Part of a small language model's weights: untied embeddings.
Each number is 128 + 24 x the weight over its row's rms, rounded and kept within 0 to 255. Layers, rows and columns count from 0. Numbers have three digits each. The size before them is the row's rms in percent of the matrix's.

# layer 2 MLP gate, 832x320, rms 0.0404, rows 354-490, columns 0-31
113:173104131097148121105113136134139132145135137129123122108132145139135122119130119111125142120154
097:126089115125103081108114131106145098082101153123109167100142130154121024080128110153116076153113
101:119131117165143105179081113177147121185128067135164134129117128065132150130112175095155163113133
100:106134107148125121142168143148135150131185106153153104081144128117131168160137125123136132141125
079:089143091167103130078101127192090145146130096112123123143165084105089159139129126102089140142128
116:106062106125125104218153113120131179122140100141132103107136153117105145114100166143172083100162
078:115132107105158107120129147169102116130150093116096135107093135122148115119130100114141103132157
107:130135115137164118145138072095112121139160158153135134115136133111138123126114114075126088122143
089:128092105077109150142092120127112135110106169112150154164093105124061141162114114141163112127127
108:167125135154132141175141095127141134140108095116163127105147170144109126182081109124137119086160
110:115172113143100113108085137140123105105131145104139134113109150161171145109130069158106084157150
094:118131097111119126118167128160102114086146166144127111176147127124104135114136089125113080131133
105:148103139133139119173145160147122123080151100121120136105122149121124101097133097176137143159128
100:123105170146136152126126111117153072099106119138131131125120142118153115139124125147130104172126
106:141127120159174151178118089141154127158143110104080155143127153139134114101121094085142123081089
095:191114116178132142093176113098149109146122128091155129140125121145128123141132104149133143099116
090:140134158135153139121140130121145131160136146167137133146085127133123139161087108116138102128122
106:118122142120145074117131080132157178104108099149137096071111147125100121123145128102121192144131
094:159122108094146112149106141121141082082162136106126175128118149172109136102120071090173085125151
092:141088111097138148162147112099147144126156118133146155126148127128127151103094115135129123145161
098:124135137163171144089172138128128154162147141097135145159151119135151146165124142102094135118145
090:106111137123119120128139151098105117141126113131074142130141101109168123132118143091114135153136
096:104096134107144112144119131114160117126155084158107128138133126117156153137146136137118143126138
100:167107146148124107149147097095163150139126138107190146156149142164166106134136116119117096090147
104:111113085138087120103161172144162147110149160126118115111176119126111141124131099104146128123170
092:140120110115135176119137153153131157130106146103173125132098107098116117140106154109133138135111
116:116114150140129119097181110152137155142115147133131115127078113158105129129140106077123145110145
099:135110113065128137147131169097136099186114171124129149148088128121119092152090110154126107125139
095:157111152171133112147175095142119122111134094157138187131135147098108127122121117116141125147161
102:163150106128081148098090111120192185143120163124107089105118109202099172150146077137121141121109
101:168097091112115152125131146113169123105107133115131120094169119155107135121163136131162102156150
088:150112146124098109135123101144133135109172108152139152180151119145104138110139095119092110106162
109:159100099121089126102142139120120123096119126131152146094116114122153132084159099114113128136113
122:138098130166105138103158129157116160154106115136133116133096149096131128106122103117116128131117
084:070172118121104098140088128112133116127139092094139179132124084120117080134098121121096149128113
095:136149110098124159115144132142143139105073128162102121109151137162099119141160116136105150119149
130:132112137096128134124137146154142119118166120126163168126116177114137151126109106125092120082116
078:142123087136138135147129111134143115126139101134159140186114120104139183128114084146151118110122
094:141131144122139160068102142127130170176129151126173131145122118122103120123147110108164139111127
127:130090116090110149154109092102183124079112118169115164105109134138138134141129146121135091105142
099:144121130125100141111162119087141149136122159102111110068133123161092164132108119154155110121098
075:110080098140108140140141083140123129137084094089128152116135137120116115132128096145060121096159
101:148167131159146142140124098133123096083108106088142126127156122152189117132134121113130112134116
069:146107139136103091156135144101087111140108120137136132095116137175087188175127106176166114054132
118:104107115140124128160116143143160118087101105171161137122102127135155100137118122136110127113144
104:128131091131150091131123135122087135110118126120116095128155125130133152139158079086097082106160
095:132140126120099115083141185131180154104145144144099141095111135155110163150138104106070119120170
094:125109169081142118134151145125145111109142120138150143103140167128120124127119130096129138132151
095:133118140146087132088115150153151138115124089177115156096098107139136084139149154110123110108108
112:124122121142117135128146135140144147159143141086142162158157144115146165172119122122086144165106
110:135143150155119098151108123153128142149134120120093123097102106129159148136112101105133143109147
101:137112128167113118124167114095103135163089113152110121112146117134066141156103145110115070136137
090:106135126134114127146129123134125148134130148090108163096105146151133152137133131178131114098121
104:171102134115133150171111120110137108119118090107121105103138127102160112153143115157118143100114
098:167134107148132135123174112117117092149108139125157172152151124134153127157119145089162150114127
093:167120145149119108125119127139098141152117117110147152151150113137154115131133111085153157160134
093:120129120126130132161119129174120078193160126083172165152123159148163093130137144087095167175139
097:158088152125127130141140096107133182139150193144150124138118129151097153100099140139139103130189
086:118142148170120151112111118089130176122163101153124102147120093130125144149125149134156138117131
104:134139146107107124146143096146144091135080161132119147096111133128118146085137075084162140184120
094:075136114137162125134092100136117157104112122095124125115151132083125105119117154136134164157115
096:112150104136158085121136122102144087138096085123159151131151134132153120163115171105118105172131
090:145090147139120085133105098077148108079120125137123151121111133143166108098110109130155063110127
113:114129128157149133150118106108122160167155132133107080120117100101127122106089100173149126125128
094:108129182120128131105171115097116140139070142087144129111166160139108146169093134113176139155110
100:130124148129120153086128110144107158123051155123148101086144141152141166142134133117126132134116
094:176128104068115152122163135097167103100116074104079132139113127153176131099124118154138143124145
105:157126163119164148113136128118122099176165140110140159130124150144179118136131103156128087133154
106:134153166160126155167163123131140157141162098094139127162132150132114113163083125152175160145131
098:199151117156124155109091161144105140151103130133128171107129145109097094115174109109117161139132
109:140111138080123163175127136090117083129123190111147153116109163160138115134145120090143131095153
091:134090124079133148118177092080102092119110132138103163099072150175135161090161138126181114136096
127:126087153107152148108113111126122073132118192139140108165121119141122137110113095132101116139142
094:111172166130156130132147153138152118123115110102142110126167134112119129191140121121110125114141
107:104105104154125103143100130143107143142099148101119101075155134141103147097122136123127144117146
111:152138126110090111147127137107122118081090099148124143106084101157143123121088119168075123127137
112:138079186152133102184156167073098081147129102158138131108145149145156153140144134167108135112119
084:157083127150136096110103117103167115142101165090109121167146141146125108142082053109151124118136
094:136130120134115134089108143142176121168120117110139121107105120144151117151145102119128126132127
095:131125135103108131104116177134154197134100121113124165116120094148124115145141077153182108116138
099:163123112130086123148113127143115118108142141154115138146128120127155131087139103129170101125150
102:086155109150119124126151098111126105114128125162076098148109141168112135123124103072106132167127
099:127155065126119125125113106140121153182133130090117103123130137124090136134125123128122130165118
122:113090148082140135144148116115110109117175166145141125129137133142106154178116117099141109169159
090:113152126124107118130128143142104151141120125118113131086092144116113120120122098110140143115143
110:177113123123145119128150089102126148113165107121169155129116126131097123127121105141157131119123
108:107084128173128142146157137154139105066108180146066166143130133153124153160132101147121118106127
101:147061112133160117151104095135136100095144107078121112136161127119119105121112112149170152121118
106:084126141145111099131093080117126126101099119130133178100103109179130134192090141146165102080163
098:128122144124069122147152097162081098086147067159129111058143116111132128114132166163160133092097
112:170141130145097106119137130113158142092153097148113140106122122111134104137122119160130064085118
110:140118139084124097108120095134119101148111119128134138090131143118158147102144137148146127136135
132:166082156062132127154113099087109141153119165144169141098123133072139158154107124167144129135160
083:119114107096140131204109135156110112110087153068127157138125129129091138144134128153097161146134
091:113147126079084131111121166146133110117111124092075117108099113168074134140107083114099134099116
099:098130099128145182095129115131128106163110107099067120149093124132163151094159093117122132174094
092:112161104157130159079145136132122130145121124114140106126118132103111152120106099150089170094110
088:134121131144115124145149116089118123155154093135107164140134085115193140134110118157173124113119
095:139124098128148096149176126128120124152072107107163130125142131157152163110127152124118127104133
132:130110108093137138153116102151129136110153128167154166100101141082123150130116127123155099131143
094:113132136162155111140115139082154090107109044130087134124113148140127077100131162174121060102133
121:159108087129094143135088102122146133083128155150136136084071098125125134117089113128166124093159
106:136098122123122139124143089095137133086073134113139195086136107137110138141102152141162118120106
097:151132160146104143149095148073133144128086090154125116107130111099120120101149133149165107116167
099:115124143145123133144117134128149098103147107112097123118137146119186131118117110134103121156149
109:127146157097115132135184133104145150121151140136198124114146121127134140194121148135138128131125
106:127122115159150166099115152136135165152090124114150107071139132141093130168125123069166142179165
114:147134128111112109127142142109124114114155175121157128120103130085149106120108113127159133144162
125:134099105131123093146161121145154130142151109166156123104117101123142168179074089132183098093153
102:140105164172130144130130121147135112122169135140148111094109152085180154101120144149133134123151
101:119114123141117153154128110140129137143112121147094132104150144108131206124106123117174152066125
079:131123122100074110113114128103151118096081141090084155077129158175084148098160104122115119130136
096:151150133197102136119152112132102182147092130094143129116105109136096149178100130129105155087141
076:154075160142126142160159113174107136128094112110142131134126111095097140161101114151111110119132
091:156099114131142129143104104115131123139132136185089140138110104109133112136109180123078151123141
105:107126095145152166145136077103125095136129103108126133101144160180136130150135089130118140124139
097:113108175137111098103121134105160148108147124095124147085076119125173180141153083151129155089135
084:113147099144124133129087123149129113109134144144113136103119189101145198127140108132109124082151
113:156070131118105125150134114117123140094185087106164168159098123125146140103136140137152099126168
108:143121120113119109119113076113122126142120130166169123108094128150146182129136126142138102134103
095:144126139114125102160134101157135156149171131128164126143142122111116112089129110132116131126161
094:135154097104105114122147139128178106079114146092143080161163113135085132156133137112113103156154
106:137111153116144115113113124193139146098101120116103108115117117109106123109152122147101119133160
102:061165116102114142112135173132112093135115153088127098095140125157116135170087143100096150144133
094:103096106109120114144142088097098117132120158166134082102109107101126113122096131159139082181123
119:102146105104125133138106115148126148198153116109140119166137145144174104190131134088145093161128
105:105150139126115119093128156128124163130097115125126110094147102136097139206118155108156119096137
091:101136160144099130156112165132153103135134118119126143129124155120123153054155103115144130098119
105:115145129176099157119119150131145117085091111124149132144171140207148095136141114130104074133151
116:128100120133136107130189141106115117165133169121169140124130140128125135137136110114115095117164
121:131110160104116111126148140125132142123139135152158176144067142122157156134097096099149139102157
087:132116114108126139127158113093149166100106163122114151130090170139120150130115108142131101077145
083:167131076132133122148163139103104110158106131141140138141086154108115161095128103105099105127094
093:142134115188117115111175130119146140170132118163100154155121125117163096155129103133094156140135
079:119105146129091109138122173117134147117165118137133154123113127135120098104108162162131126098144
093:141135152167128131120170136137119073097120116129080112138123134147152158095111162151119144133137
089:116061119138133127149103076085121127138125106129146098124113143173096140157170138135162138119128
# layer 2 MLP up, 832x320, rms 0.0336, rows 354-490, columns 0-31
100:136138181121146160165100149093117141101134092111132112154115129131115120112125138127129148126153
099:167118160156146104157115103167120127153145087102159173121146135091163076093135120112107143155108
103:184170138124145091157147132114113152149126120140156135120135138125117114105149080115142129147112
099:067145116152120141161141158185137115108148106147143128157127096121141166138103149085109093154087
096:159124109115147125144095127178149142129127109128126109102098138124100133128126132145100131096085
103:138143121129090163120118158145154119081126079104173172114084140155145100140110125084147109092149
087:193149123148109109148116142134162095137190087132124162159101134158149138109095134148103154125134
105:142111126121107125181127125132126140149132145112153110122134076139104111165089155117137104106134
097:145145138091129130157140156137120131100145155149111150140148114076090104133103177117137146138125
100:127150168147159164128121170099141155136135088135125136119136101115109151093104142154120135134092
101:077137133120162168111114100186155152125097104120132089135137163115113129120138154109088147186113
102:116098113108111109108124123108148130187111129105141144135115156159156101115119165166135129137121
102:158143139110123097077125123158119158124134131123128146127137144094149108091124090093139151147112
098:125115096173099104095165143109128162129097124159100092076132170139076156116134130183128075112126
103:120106167123089127145147111128147153104144138145136131125128130129100096086087144080135133145135
100:123119180125123182174121118088163139104111102133136136137085165099131133134128131089102075135125
093:145155122122100120132134138130144119148171125141149135105170163101117073108133126089136113163162
098:141127145120123170174149159093107120155122124108140149143165107142154118179121123122160105132151
101:182137103129144098129114112111088115109113141157166123163116094136123136141142082165098087124122
095:127148139155092115124110171108137128157079096144135089140091132144083122150076152094133153116125
105:132103104151091106108130122137117112120093077172103145080103138112119127143112146154126124121133
095:112106114116156142151150114142099145148118149096198121126117080116093147166134162141089146121135
095:107147111096115137125122157152172141107151106126065124157118147086165103122153136138164122138131
097:138134138151125159128131119104117142113133086137124118114080154139160128134106110148149119108178
100:119076107104122170119117154140121133138146130086150164147173101158135156142087143132058122144100
097:153122154125116165111135093183158162088161095168136087168130142120129105096130104112114137112116
105:125137173115123132142163144175148142208136156143168091130188118085113138097097136129141169107127
097:150145060182108120116104147128141109144101054110096126105140122097122124168089128138156116122132
098:114118104133141070078127137148148115143107118137101114118097118126166180112122171129124159156100
106:151139144088145152117121172139116138130111120096142137099159128124100135075156121131146065114128
102:114144144122136101190134097159103138119118133128120152117122128147163093144122103113144112141137
096:141111146154131141127103099134156137111130118132119117119177116092102149091100091084157106141104
101:122153161133114133093141141138127132175136135134133102143112109133144169155135127163099166111108
105:123117109139143131105126148162082144147106126128136141128104145126119172114113117132195139103137
098:139131100111169125104113120146123108146050156139112121149168120141109129109180129128109147165154
091:164132065127148101152172121130109099124136085128120123105125151104115118169079135138107119125121
107:184127155101124163167201142139150128143114108134111118122136148113160129122171182093136187115100
095:146148110103143094133116127124167164103136097183142148121138117150112142153091142103166117103111
095:108114118090104123155121118126150111136108122163120141146132104135077184139138154165129125103093
111:147136115183139138160132155146167147137130169161127123135138141098080127085100101087064090084119
098:201129099114084158105130173105171136134075158133128152125050155116109124137107148119131176121170
077:122095087118135126100125134173145148114122122101112130106149140096150153102144134137104117108109
097:147149152116121127118135124106129119127135138127123135135130094125112136117108153158128087100150
096:132138105153165140152100124138158115123145088145139101140090184114157152094132121109149119140128
112:190091087117126086113136075107129169109125132135120137099121109067100121118128126128130111100110
099:121143166090127134117137115134109073076172110118141174158125126103159119160181113111091126114121
097:122137102081143134150105089117147151144128121117087102113133125141132136123158112135126074173142
101:129103134091118151154116083135108138146114179076166143158124146105149131119149142107181118150124
099:101127134163126103166137125145145086141085111109122169146132114164187130124118158162078164122131
106:132108111127105089153148152115103130167146171175095117128161133155154140151126095184140146126142
104:126120098159133103097128123164119135139147147123103103103122111122184150132118142160105098134078
097:138151101103155091058116114112078071143088122128094088125141120171133096122124117138125143124145
094:152095132144160135094152111143108087121109123170167132165146095150116136118167099119082135175129
100:127109147088165148167110116148152163103072106124142093139148137098064135143081117160117099098160
100:146108099103137165130108158091082114134152107063135100115147093139159131157128147116178104099123
098:133128132099182159144147132112158135098124158131153111109078095160101128162109163143138139078127
103:128132089149186155157134140124120130148124150150115084114155136147114168126150126135103132104105
098:090120114099102156087139098140099127147122165133124125131102112119100183082112147147108094157146
097:089120161123121118187174141151128154122138154106140116127111140104103134131125115128113113147144
101:145120100145097123129128151109136111105118109126095122167168179149142082101132128131125108128125
095:103168119104117075139086127128131152130127072163120113107132111091107119136135142141126113161110
105:169135173090140148149099075154113162107160118156153106106157095088143116164154146110112106133148
103:124121094140149122154103154136142152119124064184090142121125108117131071143142123126162122177111
104:166110153124103144125105152130126175123180105117148093107103097128115139134116092153167169140124
095:097156113181107124159138115155106125142121148121097151101131131127104135155145143119096179150127
103:161081134130134130129150127160162109134134116159149135133109136099112125113142096115140148086113
098:132140100118129141132119078143131130112093157113117104148118121160115113121159088102122123142140
103:085179138139106098134103144142168122128102136092155053135081138174080136091135133121127141186150
103:142107131109113116076148163141087193111131130125136080087142103095163109095124137153138117144141
095:101146126149173117101109104126106162164160118128150072102134156149143145144153125163107192193111
105:130143113096152119157083149119137076088095117160162165096130110109110099115145124106138125131149
096:132110147101123184136124131164104126118171144099123159147152166167138173124124111117155094135141
106:138134166111135122132104172155098134131131128155131146154084136110105109121105130139186120125139
098:161141122104118098096104113122125115107103093178105111098114106135080139168099148140144154076131
107:167086116071115141143159127142144131109171126117149157157117158104106156173089099127125164144139
107:102142129179121158159114113083145118121133099156116141102177136128124129150127138092173141104147
104:113082111133122133090131156088114167123100122112150134142110130155112110124106166124090112113147
085:151112151111141152164164126141159135143104156178145143130133110130130106125124190113145150128169
094:161133131110129143138151117120135137161121117125172174142144123108137077206117154130141077138141
097:143110129154145169145161127169090144161128136126164132165104135100150123117126072112148179119141
099:100134173155081159095188147105125119136132158161119112143136141174125139145126087120123119102111
106:156146101133111141097153138104155156150133169124139142162148112097123111074088124123202169135162
103:147159085146127146135124170134085120118131126124138134115139129148165162116154104105133117131124
111:105124153153136153092105154190106122144105136118136094137104141131143114100120136136150151143114
102:157120144163189094152173135112119108157129129081158100145113157098143087168091164169107123132119
106:128160126131115127129122142139152132118081162131100124132152136155120156133111120120108122154156
106:146115136137115147104131121132138152145062100104132151049113146117160132133138115119152112103129
099:105111146120170076108117119156129095134140128066124117105114154129137080097118118095115135154136
106:089105114143120103131095156118131164089111116124145122158128119109131155072163139131104087127165
100:125139083133130114140103124153161130128164067152118096136142124126128121113134141098129118116124
099:103113117147157128119150095108104151190138111108143119124110139112153177133136173135115155126127
100:117107112135180114176161141124134129129145136120120158118142109141123104163145122129124131153143
111:160171114136168160118142082112101166134112092134166073096171126122130190136100109124170117112142
089:098146132135138112121068119158132091073125109123121119120130101098113161091126103154115166135136
100:086181156080116117091119120120132160141150128128121129155144130107141118148163116097082137170148
099:197138099130155197112090134079105130163110160112127142105111123141142173148136102147168125207102
102:107119126140162134158125099166159127083126144130099107110170134117183129121140131107114144146152
094:089096178152143143152111141157173130094150153106112098107145119130137127130101134173110117141115
106:161156140091150073168140118134075125106127126157125144160137104114129120152142188132144112094126
111:120132114090162101111129084139149144115140089169112115152136174090179128135128123161120115096136
101:098137131125102127091173108107145150129149108137156089141143108172112145142138094136139146130139
108:118129113116120159151172115153128136103151131152085112137185154102144160146162102159121145129127
105:114140124121126130065099097115122154155087155104090098095101154151129178122126094143135176145115
102:162162085115092155122073155139129108114105139111101153115175155149183088111168141085148100144103
106:124122143136153170130166147153163172163169147141131095139156156145102136106121055115094149093166
106:160150132151120098139148193157112129119185114103120113143098128131137120145135116104127146136118
104:093135134123116137097081112146149141152104116103175118117096114123144129158110168129126173110109
105:118140063116116109129103136131147123066136103144140113097119155128110106102129106149148166123126
107:154104082105138141100111148120116073147104127110120123116159151172113129116130147118149125092163
099:147138131112156183107127144106122174159122117130117123138121120117110158124158101115083073119128
102:157114134102168113165149166103112126162096103085148098143165149157136120121115103150122119079136
090:102113129115111179129154115110167111093130148132104140116120101177108149104129129095126111105124
102:165134082175120126078134086099124154146156108123071094087152123144115133136129159141121129111124
085:137153122099149163158140138153101135130101129117141136172171117055074083164075142118167160085127
098:120122115100137107056121176153156105150128117085123124129095116139148144100182095084118128120126
104:095110118188135117115157162150125126102128169146136134130166157144136109045117144115132139147185
096:100133129113119076164105124126107106101159127115135089153146132162145126143096139150141101127134
086:131146119161167157149103090159146173147168118098108145115143125082154166115190138112076154133126
102:124129103169149138129161110134125138112123096116118138127150100092140146132126119126146107094110
102:147140155073131150101124117069116095165171144091136124097137131148131144112146149118138126150107
100:136124086151133150118181142083108105203089132115117110123133161165135130091135138121150160133136
098:135136121130132152138136137167146147093133155160142132115141125122135154121106094115120159141087
108:096094063105131121120129076162102146073144112152129090112140128155108126121141137135140118108142
100:167129151148130131156145106175170160109119108105145095135113120156152075130088093146105188139153
097:113124140130114131087125132169124112120141118137124137135167118102129129095136136091126142131144
109:120103136120139128081146170168143139147129102108136129148117147116140119147138140121089108092117
103:128149114099119154149156122135138088136101149173098171111138137148119195122159139098085113138121
103:114118135150138134116143103089156105136155119117163133111128116165126104190088115133113107107173
104:105104113138098127121130140172145135073101128190080133088130091109095125076119139125098133160158
107:131091093125136104175131113094128088114110165131117170171112113131122091107086082169141141091101
107:150140091139119154092096110147089142087107116127130116105188143138127124140113100157144119128097
093:118127087090122157096154136100151186108111156101122112129134122137116120140154128122133159127147
088:121105092118171127134115120100099138134103111152118157100127128105139114138133139119167135148107
098:150151093130110154137096101138134127107085137172125106087155102121093177127128158117131085137146
090:128114127110087158128151157146074114125091121120091116127115114103084134114131139113156112109108
094:184095052112157135160111115066118140161088133083096117108132116086119138149133113107158146132133
090:152094074132096143119160151135122138123116160127129110148134139134087184130081080123123128110174
# layer 2 MLP down (transposed), 832x320, rms 0.0333, rows 354-490, columns 0-31
104:135142139148117106107096120124096129084128094111150088140219097138085134135151132147119137129132
094:144126109136205136150120130151153163088081179138092173125147089133150119103111175105165111157130
103:122168169154158146137157126128143149142107158142113113118129112110120096124100108143105156094133
099:144103166100093128162144068105085149144133140128104148121141125160172119127105129154124132170138
095:107118163103121117129160133062131106132098156106125164131190129099162092118138109114150134140166
106:176133079135121129160146160128118142116158110086128120101122150119130153139087143123112136149179
088:101108116167138158104130113164116154145130148154101082098132141113164139140164079127150099118151
102:095139139122123151086149095115147137132079132179149115141148090106085123197109144111136122164147
097:119165071117157082098153148101174142157159079161131134119141155181185109112118130119134133108092
100:177132146118099147154099126114107130110096145131169140117132107137114153142126134144122119118123
103:140098098162164139109184111155118141141105098102079145093103112159095120131123129158113111094108
099:137149120130116173128156131127123126083122141119109143164124109103181128119197127130133099172156
103:174190147130118106121155069123141126096138156083098140123107125088127131162098121108165140177125
097:132148153143115125132146186136127114102135168145162146132081152095150101142136129137157155123144
102:115124128128141138120079110102104116098121151146155157131146132108151134130141115165097118158099
100:177128108132129134127129103151148106143153119109115130140133126126107154185147132139142150086150
099:160163128143130163135103132136171156163162150140131129113126157065111100125120086094119147132131
102:120126148138131139121090158104112115127155104097145136113160162128181090129118121128102125103092
100:111129168130157116129139137142155113143147153074111124092122169130128105173128144123100181157120
098:146165120127145140142118140095163118091104107122152158118136141158145122100079136087179151114151
096:134131134148162100117136165117133109098183146075106145139131125135147163137141125109104165080169
097:095111160149086156128116102123169132097123121145081118116178116121135136166131131111106141132130
102:112148114120105145122118156136087146127148136111081099132077160158128073131153091148172118134122
099:195121135120109105126148154105095159125126127156141126127156128180152166103105134139151091114136
103:132089151130125111130131100151117137135120110096092114118122133157137161132104104163133124129097
097:152085124095143169147104092114118124106143139113153137129150123126166156154076144151143124130165
107:173118128135091128106121113135095070140149103121156096100133115169121115154104156139111159091123
100:174131105105148101119111100074145094148127128135125129107098167076146129160154139116158119077126
096:106108125146139134167063124148140106112104118128134161105154129112142104107139093094128198127156
105:140144114099106152142114153105130117087106153153140160129137112106149109172098116079141164150113
101:144137116144173141124154128118131125123178115144165126142169140136112123153131125120120131125164
095:117157096123160116157121124137138098167120124083167114130104100110131104103107148151118151139118
102:141150117117112109135126128116139128163097080147134136135167157164181100123128106121124104114127
109:174148118142104081126134140162142145104116108101099110087151129135106135144171088170134118141085
097:200119136101108152127158164132111144134100129132112108111115144108146136132123176128153113168137
093:090148151110132141101118143133122142110116134115120104138114136150143121131148108132133161155137
110:149115157111092130160137116119163132137161124127105141095144142140141145154136150091123160169091
095:136121139137134104092119132139098119119141160153123149058144127157166132149141134141110153124130
096:157106131121111162048076149086092133090152100124125179113132148169148127164108111119133165112130
109:159108104169124144128121175159123159154094161104102143181100103110122161109103119145151097106124
097:114121130128118130085151108131115110156111077123129147104110089140134147115126130171116097115123
088:135138159132178146101099190151160104131119165146114116124134126083187139097151125098174128150114
093:164143118125162124208087090137125104114117111151108109131098149108176108165099155130107143152124
085:159122103147143130162096129117184140142153098122145101140090201165142151118116114118121132123082
108:118116159150093138111139187119160115130161147157153112149113138162109138118122184127124168129168
101:127166157161144102143164138173142115065101142124108120141144120144149091180097104078146120109139
099:142159125123157085123137155168138160097155132153151142083130131118119101111140104125161149113106
097:126109109075137126171162149132114117139122156087144126124081161112149129114144131144142125120117
094:151098135147119132151134107126124105140164132073110143102111166096103127108110093124131148168171
107:172134141120129140120151128136173119107122128129177128127128124127132101111113139115117151108140
103:122153157134121118103073141083110148137073166147170155161085118028126097126151126140131156106144
096:088105100119164119186110157129137109131164135161174141094074117094105082123128166154123117098169
098:155116166132111121090149148150146123097139119136163167144151151130159181133155109096160093134138
098:144107078087087132117155099138140101141170124118092107127141130138138092081162117144164134174125
098:085110124151159138121125115142136113108134131089094108145156098132169129130120086144116125121117
098:139136126121151164096129117073187133112164108129122114131156121151169124130141113128148117138133
101:132122099145135116117128135141135138119124129104094158128061128145157150142122125132193112110138
102:148157103108101178088155106155091111138123116165094149138144133133127152059127107180107092121074
097:141138118131142070114147068101124171112152130160135117147125119153102138127111125149165100139110
101:118102171156123107144145092133125091129134127085097085109115173113095128112083125134148133156167
096:162181148135122179103183108118116139112095143117119128130132096064081101100094146162063174128124
105:168182137140149110117106086132099140097132116175137140109149097131106101153129093139094129105132
102:135158088151132131168088155138161103113177097120154126121146138141144125148135100134104159140108
104:081110084089148151116123087177181070153140145116166127122134140166100120111126113136104127132112
097:125130140098117086131113115166139106129121102149137087150150105144117136119139155124149134099149
101:101151123132128143148123115126124084110176143128147161095157133145128122122135144110153159132189
097:157122106137158121144118105163150156112103108136118091155119130128131140090131117108140080100161
102:151137103111112168114153160131131089121144135112150144095182128144149128157119168158114141131101
099:110128099124179133140116125139129127163105157098097133138102128133138061112129117171125096123095
094:117102156144165127201168130129117125107090123116116149108098115158149132144089115132144099089160
104:077172097146106159096126097171104157131123143141110144147133149106126137085154137146097123084147
093:151143145096131105129153121128137080097123139161161104148122098124113157125125139146150150152092
105:130086090101133132149141129146145101140141084093115167182165164134132149094085113148127121149133
094:125108117139124111100185137131123157141117118143109109132171137121115142193110100138144120164139
103:133171086154154143113134112114119145146154143113143163139088158109126136101089139145101124114109
102:139107175109102142129108127180169117131111113120092130154135131109156112139082154103116136145160
102:118083177149106144124100190097115138123142116186128178134141186159160134146121142149191157115122
098:164113139107166086142137125115164130135109147107106126160103106157131099158133136095122123121126
099:156099137127124119098150097141141118147142114125118111123132145132204107093146107142131106166152
095:142171136097106101136166164115124157154136116129085135131103104086093130181112111149134185136091
096:134142131121130145122131128138112117119096165120103152167114170117165143136122135109165144137149
103:152125149110133132149058109107135088080163135161124119134118182148158140148111091117110136114120
101:075152104092125108158124101127131105142119163154074100122150129141126122129142121150145107109115
106:121111160122150120131138127126120096133129144141146149149129146132155133134135141108135120160123
100:128170113118090151124135112140086164166142100120121154131088153139111141149127133131156110118138
104:087104138175161133116116130119169112104132129119100116128128148132172111117150115106153149137127
102:151142120142127134145128109158137118125151120168152127122100108153082144180161146134130146136132
098:096147201118125089116130104115141148135116103100151168127130113139139114152126167118083131103123
105:141088107151109128144095131139125114132161130113098167159143109128143131146150110129140113123169
098:129128098129139147111094101081097139136117130106117126102147138115110112137138177170078110135156
102:118167142153093122133132121139112122140159106163196165123151147145143087107128154141107104125131
100:127109153114123105109135112166145141137119118084130176115161170116157120125104146127164111126153
111:141144122130135095108137152135138101114177119144127063084138123155104097134112107102144132109135
089:142121144098137116130164138099152165138165125172145162112174158161174114137144129102164127114138
095:156141112153112120131124172159133129180105144158148137090137158141122146123140161149148143120133
096:117120162137098094138167119198127069156135086129100094111174138103094108138087122130138107083133
097:138122120112107110135121142139123148171136101130134122149133122141101121147095115151151099124093
098:108100142138128155141113107165193111101160167136145112134157121127096149144108124159095107170136
105:151146157136143149108119106151112155108132132104104134141176127123121116143133123144154138122131
112:147155106136143122131163081110140152132101100138113148113131142133099137137118118151129120103170
097:131149141121145137111134145197113108130113187101147137121105108093156172147137150071158153113141
109:107141128118101128105111148128095133131124152108132146113112155176124125105165107148118127181107
101:156152092131122079124165124148135160104115139173080113122151119109093144129113124102141155132142
100:113098120125118110123149130129101136119108137105128095132136084138130127097168153130098164106179
096:123141129127131132111137189099136174159156142154137133139079126123167148112138141130175151098133
105:149155146116119102133148166096131154110196114155134148086120108168154144142102138084143132097131
101:154145106154146085113108138133133152134095092140120127138167145102135117133149119127159143096107
110:122124132103097134172097115172162137115140109144140154134129147116105157097137161093165150089144
110:105121114147106152072170108124124117119147122090118125166133156165174144085170099115104117101125
098:154139129134177148154146167159146104142122139098113127169115133049114123120112135096103123149151
100:091169121140114131135137141126150123126134134152133183138091082133121130148134093114166157122134
083:147129111132117121119195162150102125183155096126138121137101139108113128151134155154143178137127
100:146084162106132104131148130166135095093170129128116141115135142152135134107131143095150174136137
088:077194124109129155125109134095135098130133137122099123130142137122117105123127138122152164073136
100:124135142145191084131107117125140120129139128161116100135106105113120105141149124112100108113140
105:083141115169112123124124121121126107110149165154134184168101139135113125109128129113139143069114
101:126127161117124156131118154078163147122150119125178135137098115102118133140123139093133117090142
090:095111142129112143133153077162139144154113118115111143145131096162119080131125142122131132158083
104:132157104137093138074137163097130129087100054149133141107147116162132111126172110156129107110107
102:088172147132150148160139156116119147137157153077146127137115132129153094098115144072132111176138
098:131111087149090129143143112154123133128150087106140156127157121110076150139176153098117101126117
093:140128144192120134143140143124118110084168114148122123115128116143138136112138116167166106144146
105:154125086145102133138122107110148156130112098137200175125136117104146111173142161091125167118125
106:097172121127176149175129150143159132124158121091126118124149134109141149126106109141132166128154
097:142194198165123093137101122115142162136070132099074132086112143144130106156164121110124144170137
106:109131124092128136183120157131137113098140112137102106133133100168095083139147153116136157098104
101:121122105104125125135095158131090124134120115143099127134126117117145087131118116137156104160110
103:099151150145137121145101143143126098130129106108138124109146143100118118052168160116133140122105
101:123108135140123165128129099151133101110071102127097098120137097104092107142101131146081179127094
108:163117142134111117167103122117155110131102108142084087117124147132111093129120146161169111105092
106:090123159114125128123085130144105048122161139098096134140117110130113125095141098161106110066102
099:108113113097166128143108145170122127110150128090135101099159115147144098155185157109109112134153
089:101133154125158153094103122144179175079104152141099133128165083139114093124106132135133148123126
097:101141141143092086118159071127130138137075149138114110094147111134135122170144129114147080154112
085:097160162122163110128126115104155115124168119137100112145158123140154129145153156138101162137102
098:145121066136159125103127150101107119179097095136108170120149131123102127147125099140164133101102
091:119130125147091132144182138106135122161146073151147130105117135131076182121102136100103155157160